config.yaml
n_kv_head: 12
rope_base: 10000.0
extras: ["capped logits"]
init: "uniform"
init_std_o: 0.00551
grad_clip: 1.0
seq_len: 384
doc_mask: true
train_tokens: 325400000
steps: 4966
dataset: "wikipedia_en"
Each number is 128 + 24 x the weight over its row's rms, rounded and kept within 0 to 255. Layers, rows and columns count from 0. Numbers have three digits each. The size before them is the row's rms in percent of the matrix's.

# layer 3 MLP up, 1536x384, rms 0.0711, rows 1145-1212, columns 96-191
109:094141104119136138132080094087096111151153192167149180138123103112133147158123122093103115111168126116143121093108107135150094115119145142137152091104181129147110152146139142110116138131161118114075088115105112123120101097144183115092162118083127121128123133104125127093156130148130145187
117:115129107117134094107110139131071114112146152120093140111132145166130117113104153132174060129101112124115120180172145136135136151093127137123129119139090106151132117125124144125112141141148144062111112114149116120111130085141125124176141121106132115071104122109140125172144131135105144120
088:103129145160101108136096087154149138117152114132130098171178134123149111080158113161115123117128134131090103160148085149090121150093144149165120137139150153119144151161095173124090088157154160130116108097105129078166088146113091103164130155171089145148147105129098124097120126145127154181
100:149162151121106118150125109164169149139189061135132140111076125129150176133146111144079142109119104130072147133123101098155176147111133156098143130146130173113149141121132138090117118088170119148125132123119121144109092134135117160140112159167104150136116098165147103104134107118094075106
099:164143130144137117131111111145130119120157145137082142111128113163135114080095164094127144142121122103135184136123127109077131138128128072139108091129111080169139135120092154169144118140132122129155169157117136133109160162122141146145138147089125201130128143127112122151078111138132121105
103:127169149119068114149109161092141115130121120118141133136116161118129139143112081142132161163129130129158167116098110141124126082139129108130155154131137075140154139152117128094133174141120122152133102103103170136123084114121153092117097129144094131134125129171144081128132092146116093131
098:166133143144126153133107150121116111145166119093137161113142139136129094143127125149144110126167155116156084101104109130157135153146112141114137114162177140137117093153139107132129137118134105135123133125117168139120118119142123172150162116108085160126133178149151098148108119081106110154
105:142173154142083143153138123106119148103152105152139079150165172125119111118118116059170137097149138120123127125141135115125135094175112112140093094107167131118144144063140134125129168119124178102092100130098136091142148161135149131165099133179100118078133143158150130154142133103097107127
102:172072110130128181108131104151079113162125139117115134082051155122123110141134108125114128151159101149145113104176153119119164175134138106121115126136105125137126126091153109135126101162090103153126124150180188165113112111132099079138146137144142155167090086121109109135141086135170141121
105:147163127107126144154175107177133117144104122084133108103129166129096096135145150120138130148139104154138101155082134140163108117141121132105070105141161125123192129148119144139114131108161115099107129122138137077139132097143122134120106100126148108096115142134136119146142142141166105106
096:133118135131128150121135138086129133111136131087169067168141087105123087153198109151114131127074110123133173088127125094118109084103129140153099108124112146122133118149090153117123112101109135154172127104167103134136144083148172090108091127145098157097141139140152149146176109143126147062
102:122104152082121139134152141106090134159100118099149126125127103074096146140094088141106140123145106141095132169190116104080134121137149153104083128109152127133144070150115141129125117146089126081115122137150123167131107132132124130123072141081106125140135152146085152143158082132143090134
093:147129126145129092158089143147113086165139132118138124132121125163114142133140111158114161165152099128128140124135142115138079133105126142124128161147102082163125137167108147121131102155139110065153131157147123131121107158135129087134139110136134096118125138116112128090176096156122111100
106:157160124130130151146106122146121137141141090135165103103136096189119120085131132112136112115140122105106119175144080140135125114139152107131123095185111142113118111128146139110112134104136141175143143136119149171173098104095052113154157135154132144127149113133140118100158092153139153144
098:159154145058125139130090129100102129123084115151140138116087094132117174126107130142085158170115109148130122144129096080134078112127151086125091074127131111106098119147117139140165118080109072132108149154117119144126127097117142093139147154116131123120106110154137121077155100139121132175
096:105115130088142103087161143139161126198089150120101105105149113149122101102165134129086146136109135122142139096143135149128099129121108113127081128146110109163149090107142128121138084087121128110082108130137110183135122124110066123104112113140157122104098127162132177140137149138205117147
098:125145129123119103166148096147110123133110134150092129101121145132126175116132168117111149126105121152167160141089158131134149157129131117133168155168150107103157149104109118116080127127135121152120134141131134106110105074104112125148121141089103148118127087155152110143158096166138106090
096:054106105107116120152128126182085133144114135138083130160093125113105131102096092147126145118084133152140173164111106147106119113092152120112158101111073121118148150153076086146116131131146109134151135143122121076092160151158191149119127171159065142126139096085135100116095106169093145168
101:124094101129132141140148150139123143088116158145094075107101081111115141090116132135145108122128135124152129166112153134117118107129146157122106102146106134126111118110108118133154153131124090159154128111091164100061137153096098138114145146100112124158108125084135115120107119135163125153
104:160117168175168152102135121135111144181133107126113132115178137106123115148162125164155129129164121115181161107127159135167167120106156064122119138152172111139172131128150124096136140152115106109113151095139126119120159118126138137137139145125111156121118129086150102156136093170109140139
094:079119150155143151166144165115122131104164105120090132120133137112109138121119148133132117157153169073163158154133112134139160110124144153117148101168122115140124132133112121092144123147139130112121147110141101149109114132153088076096163096111148129110107127135113105197117153089122125115
105:139133126169114079122114123112135072130115109157115162134132115109119139137111107123114142111152132086107130184148134097122088093110138164127124090053138148070123150104116111159095136129107118090089142116166142117131131111132109139109112119179132138127141169139160146079137145119088114141
097:132141125089113185122125146158151135159084109171129114095129127130152171144164087095136126097101122128134159141116121082123105117106118095124126137107136104144150105108156121148153126129115123134132127173147154089136112115121161154099119133073171117099157135075147164119148115139150123129
106:159160118139115123130146123087150120104134088151131117097169137161105099117171075132151146105148131124070115114143120115114170137141129161147165144102143107107096121156131148105205122072108165106118141130113152123099111083124110133144163164127116122134099146119113108110074145106090135119
097:157156101110160131122100145135112111140092129140129140096142104176139125120128113139113172101122132126082075139112137098122099089176121119142071076138134119144094124143124115057116136163165080161135112162152117126125115125074102126159110163127154135099157151126137152104126106113126128173
091:139108138082120090145110110094139103149162103119102121123147146126117115113114144114132158118122129175172140126134093144155118126112181132114127128135134151098151117137085108141104149098149131160148115120149191094121095082086167133156144136121126121121130141150119121164146131100119119137
105:132165121103165108148101127147127132113074104116130124149088113147152120122161159101135117114170134150132075088128150134139178171140164132144146120121163124155112121168073115161152156147114129105152108135168137156146152094089135139084155142057125154119113125153120141105146155100172069130
113:127106134129110081136127117118173132114127140138167133130149165176098150149153153118128121117154087155091121141139103123098104158151105111125144110160106140122117119089110105112104161105140195129148103162108136130118119154116119145115148139114153113153131142156126064137094139130117145134
103:101069159123141102066082099093103129135171130153084094117156148071118124134073191136147147160106147159180127141119144134110111105117141127105126126119124164115151112097160116071134104131162124127116091158098131108123111146122116113110161135154139095147143148126112157144092111121091133122
110:097081115128105145127117112096107158149080153149125133146134141147117107118143097089163167110158111115118113114127188135120104155171141133115133114132118125142130164135138134094157167142070110114093130139143157090153127075122126134145104142089094097129132139071138114161090158096092106147
107:123086131137116098103075139083117145146103129121104154091079132121121115085126140136167119128128126147112096125132134159132112133085118135098113122116104153127187139154116144138167083126106117144111106096120102141151154141141163119122113068100110134087155105104115118149089116144124102130
091:081126128153062103131137110094108103122132165145158110149089180125115101064112094162127115097106150075131147127121110120142159082139147134106147108082159129149161111133090111157096095104184162119128110143113087118110128120132142137125129115128130081151115177104139138106123131105082124161
098:121135148168148100149144124108140142125117138126130159130175143151139079094113097109142088100153128134146113147152110122120107118161107134143134115136111131132125133101166160085178158117130153140101085088087185150141061165125115115163107116160120099129128116148154122089143203129173101128
098:143159145115183132119129134184129117111109106109128143118137113163129122127130125102143095130155138142121133112121121117123112134171128147114119151137170175142130156123131147134135099161167096126148096121126121137147125123143110116138133123109165091115146095095125095146146125106120127089
096:142135077166104092134113173071121160183125153096137102120151145159131130132135111136174134089162155081107143112142098204149157153129105125084121124173155121159142130142097167091131135144139116126142128131117119163159128122136113125123162146146153128131159086070176070106155165114120130085
098:076165081147116149104143132067103134120070121115096139139118108111142155092126162127095132128140170128130183128094122083117162132100101150128124088117110150143129141118132117180115104119133102147105142095095149132140108145153117158153111136120176105093105127109122139106111142097107184180
095:115144116131135114140145132102111110091137133131122142147089091113141088128081094112187107111149133134085128117168105138100131143133117166088130116150120111135123156130132078136118153158149138083103145144149154173118147155111145149139136113135141125123155123123123128117161143086101116116
107:082088150169153101127175150099141119133141109126105145129205116125120084093174123179109116110097168140187133145135141161118152155096166091150111125159114080139153134111125122147138100117082103160117136116136141159102140120127145106145078125141165130149122132136078134125120157139147119174
097:134084109128125106115125101100130070112132157119124127140179123158123108155147105116139119128189146084165102105089118127138117080162115105115136128153119120145087124128159144146143130109098111143143103101137141155094154151164107125107104150152124113140148116115089154098120155084151156111
094:107089124129108117146141113136143100145105144137151185176079139193128120107155110112111157111098126118142136106120114128133135133133099136160122176138115138116127097129108136135142096146122133166117099132131112113149152112105108084119121135140127170148121148172098141103139135140141115137
098:125110119115071088125099153148089136076139129131162115134111113115128142097153124159127102136130120154149140139158071108161100139111147067107118096138125118130130149143103095116116123108182135171141114178113130114140121166133162123113140136120101115086200090140154123134132104140155080100
092:109098092115155125146153116111134165120131128136115137167161101153079142196112087111099118124113157142157107115128118157140124135107125128119117125117111119143158176137144115128154137116084149112123108145080116114105088118162145150171161190134106067200149100123141119089099168145137067160
094:128152108142107118171140126104122111140167134148110124107160128133150109151104119134129168129108115129131135108087175105104126094149132120126106139095090091136118143148157134093145096131144132108100124160099145134189169123134123190125117113095153111138106135113115148158146133110126140159
116:164110164150135125126109141152111129120139110136108118089098108096135092113112148147144130122148117100181145183153147153128124139170129105120142161125125157116132145123127145117125089144164120154129134154106120133098123130126123118134127096113125115118108122134091073131110092143120109127
105:177100102083134102128111139127137108136141104117106086121109104140129143050108104090130155116111103115120108113141108139147117144110132139104118129148097067140138168079101128100122094149117105147157163126106157136121089151127126119117162091091138129140096126127132132179139178138124110155
096:117109134110144108072104114161117064116102115132176174118106138141168104166080114124140120170089150182114148142126087137139124155116136123126078136078144153129169128115156120152153109129141153104106147138115118103118124164108157131140115067121153134169181180157091152118097134115065102107
096:128122094168140103163143151103125123134119089083128121117137175127123114076133092106121139117109144093150098104135116166135172130150119131089141194115128142166142118111146117116176124105147133130125088121141153135133126112126081120137171146117144127176098158157161176079167122132146109104
097:135082122082104152137111128118079151124136166103108133132136142158091104140106099152146140097122123112135161163107136146151113085128132167150113121162128157116132106100111144081113177186121157142103109127142164137134152175145146095082169155105128097120140097152117160107140124107112127116
108:138161148143166169106145125143085132154099162132170129123144153173118171110127103089106098149123118127147144159152095128143102134102130113134083106081118106099152086157131117165125173163113100085133122138134149132112153125145091135103135136118095084081099145143128105157113131115132115100
092:150115107113124164144136132135144161115118149147130134126140182139139141121171072134124133107108117172154127132094127119107149128155124099132096145145096115123116181102135105133123142160126123146153144124134139114125102130143143125101167111141131118083123122161095114123134149072189125128
092:111114129161119102106107117078133115158168095119066105106118110139139134143150116124167100128075150138110147117199103100131161132119133128120181145120182133083114119103133113130138159119127150128167160131102106154139102076171117153145095144131118116094145096114129111136121106121134121142
099:153162157120113117116182106131123147129164181170112111154137112099147106128147124144172123142092106102122122105093154163132123145110120106143161137130147109168130117113095176118168091124159136112132158166139158154133138150098141123146133134143098139120148123108123144174089089144103136139
114:091128090182130096172139142120085174125129148128169139174146121188138143138139108130145148116162121126138103127117146122167119149130160122085119113154113163138155133103117114098104167157136092059168097122131175171126098112097122147179135161101111102112140104112123110168113162153123113096
100:120154132115127119189122114155205090099122143087129119073103081120155138098124121129137121115128115120112126131099124119159105131139157159141133126079132119156143119095177137095136093042131148099112149151122120116093087170150134164124099127104126111117112164135102169138090126126112117135
097:111144082159115130138148135196151150112085145112122185103172121143132125086127141123137113133154136148078151112132139141142106133089132086136149135121119102157139136103147120155140103120122140129139121157136145093126161143137123096138128137110160169098158116106139134119113115137126141110
098:096144110127141127089133131115111136138158121129160102140110100143137138110102192126141145119116139149082145137144137134138061139096120139112115169164089164124110119137104103131120086147140135090090121121165111089170126159130134134159103142134124113133145143127122096154173137129142108120
106:174174128150108118121131189126115140145124149136144114117143126139139125119137108118137139102095109150112076118104104137136121107163153166190137130133124178105082108137144148142147122165120144086126106109141141132105127136145145094111117134098127077138115125123118160116123116110159121123
106:101153134126173118136138114115102152144153101152111101108084092135152119140130150152159076161157132107102136088148105172132130143125128136121070155104117130124103126120126162137099095132155115133119161153136154114111104148144109129121124107108160125142073132074133139136141128128129128120
106:147132137156161154109147164107104139146169151099102129147115113121152125112122119126135146134139134096130167138107129162137101156132110114119111128146130101178105088126113156103121120102127141137104125097134109136117104131116123116119101165152114176086093120104122138143135124157141147146
092:172098137108106123130130138117143132118113172107128106149145143146100113132136103148126123052120117150161115133134166138159158143186144158118128122156144136135127149136124129132098158110103122147109137143116161169158141153139150129109130156165113120133159128127126123083173099083112139147
104:146108092096095119124131117176155103114185104134125069107076162113143125107133112131101122131141107100132116128116154117135130134108129107111109129115135125101166146136151106181103150125145137152155168104109119141124146139110163124090125145095090118126111081130129111111109092133156161115
096:143096122088164085126132099135165115127080149108145112135113142155110184139159118110154157145126154125100159122173113109093110143081105129119076129124119108158097114130142058145141100112117161147156111077103116097106135172148134187107143107138124149140102145173128152124117194142141111158
095:120102083132140148110115136148120139153148168115111133147074127090154108103143105145121090175112132117126190117169126161157123139145130149125129119132110171105192116146110119136089138125149115103142125120115129203112116113113124121145145119120120179123121074108149132114116141143095091153
095:114163142149139117092147114102120107170125150134173106149154127144117110144143143158125081090160138132101170163170100107114131140137120140083149144133089136132107135119090132121111121148145111109179107121163140129148146138144129135119118139146134090162078132155136140149124117102134109163
102:118127138118142122093119163127139093121151200109138120116119142063137117162110097135130138120135148150120117145127104106176102136127167163135082132142136112089105104087141098162138121117147115140117118134175085112165140116161136160094108116130088159105136117168121114114098117115100130141
093:128135127149144131145150115139172146114167080148099149128100098133123111124134106133173106124116136083151119114103140158132160154153120129092153102111154119171133127140125107120131114111122124124143168069117102134072140146150086145118097160107160083175109126082163096092140144161093144110
098:167166147114126160099119117111146096091125139171103131134132122106115146115147154141144118121123129099116129120135131104107141135149180141131152145169159091154119137130160110127122140130134172116119111148161108140112137152100108092125123074160122138130136125120104129139154104142060106171
104:156120123107149111117158156138093126164140137149099121157147135129159068128100134135074140124116119150154126112125142121102126140151118118172120132094132108149143146179091145116147148111130113102120127127136124161136156109140111121187114133085165173130157135121137129096122086109126116145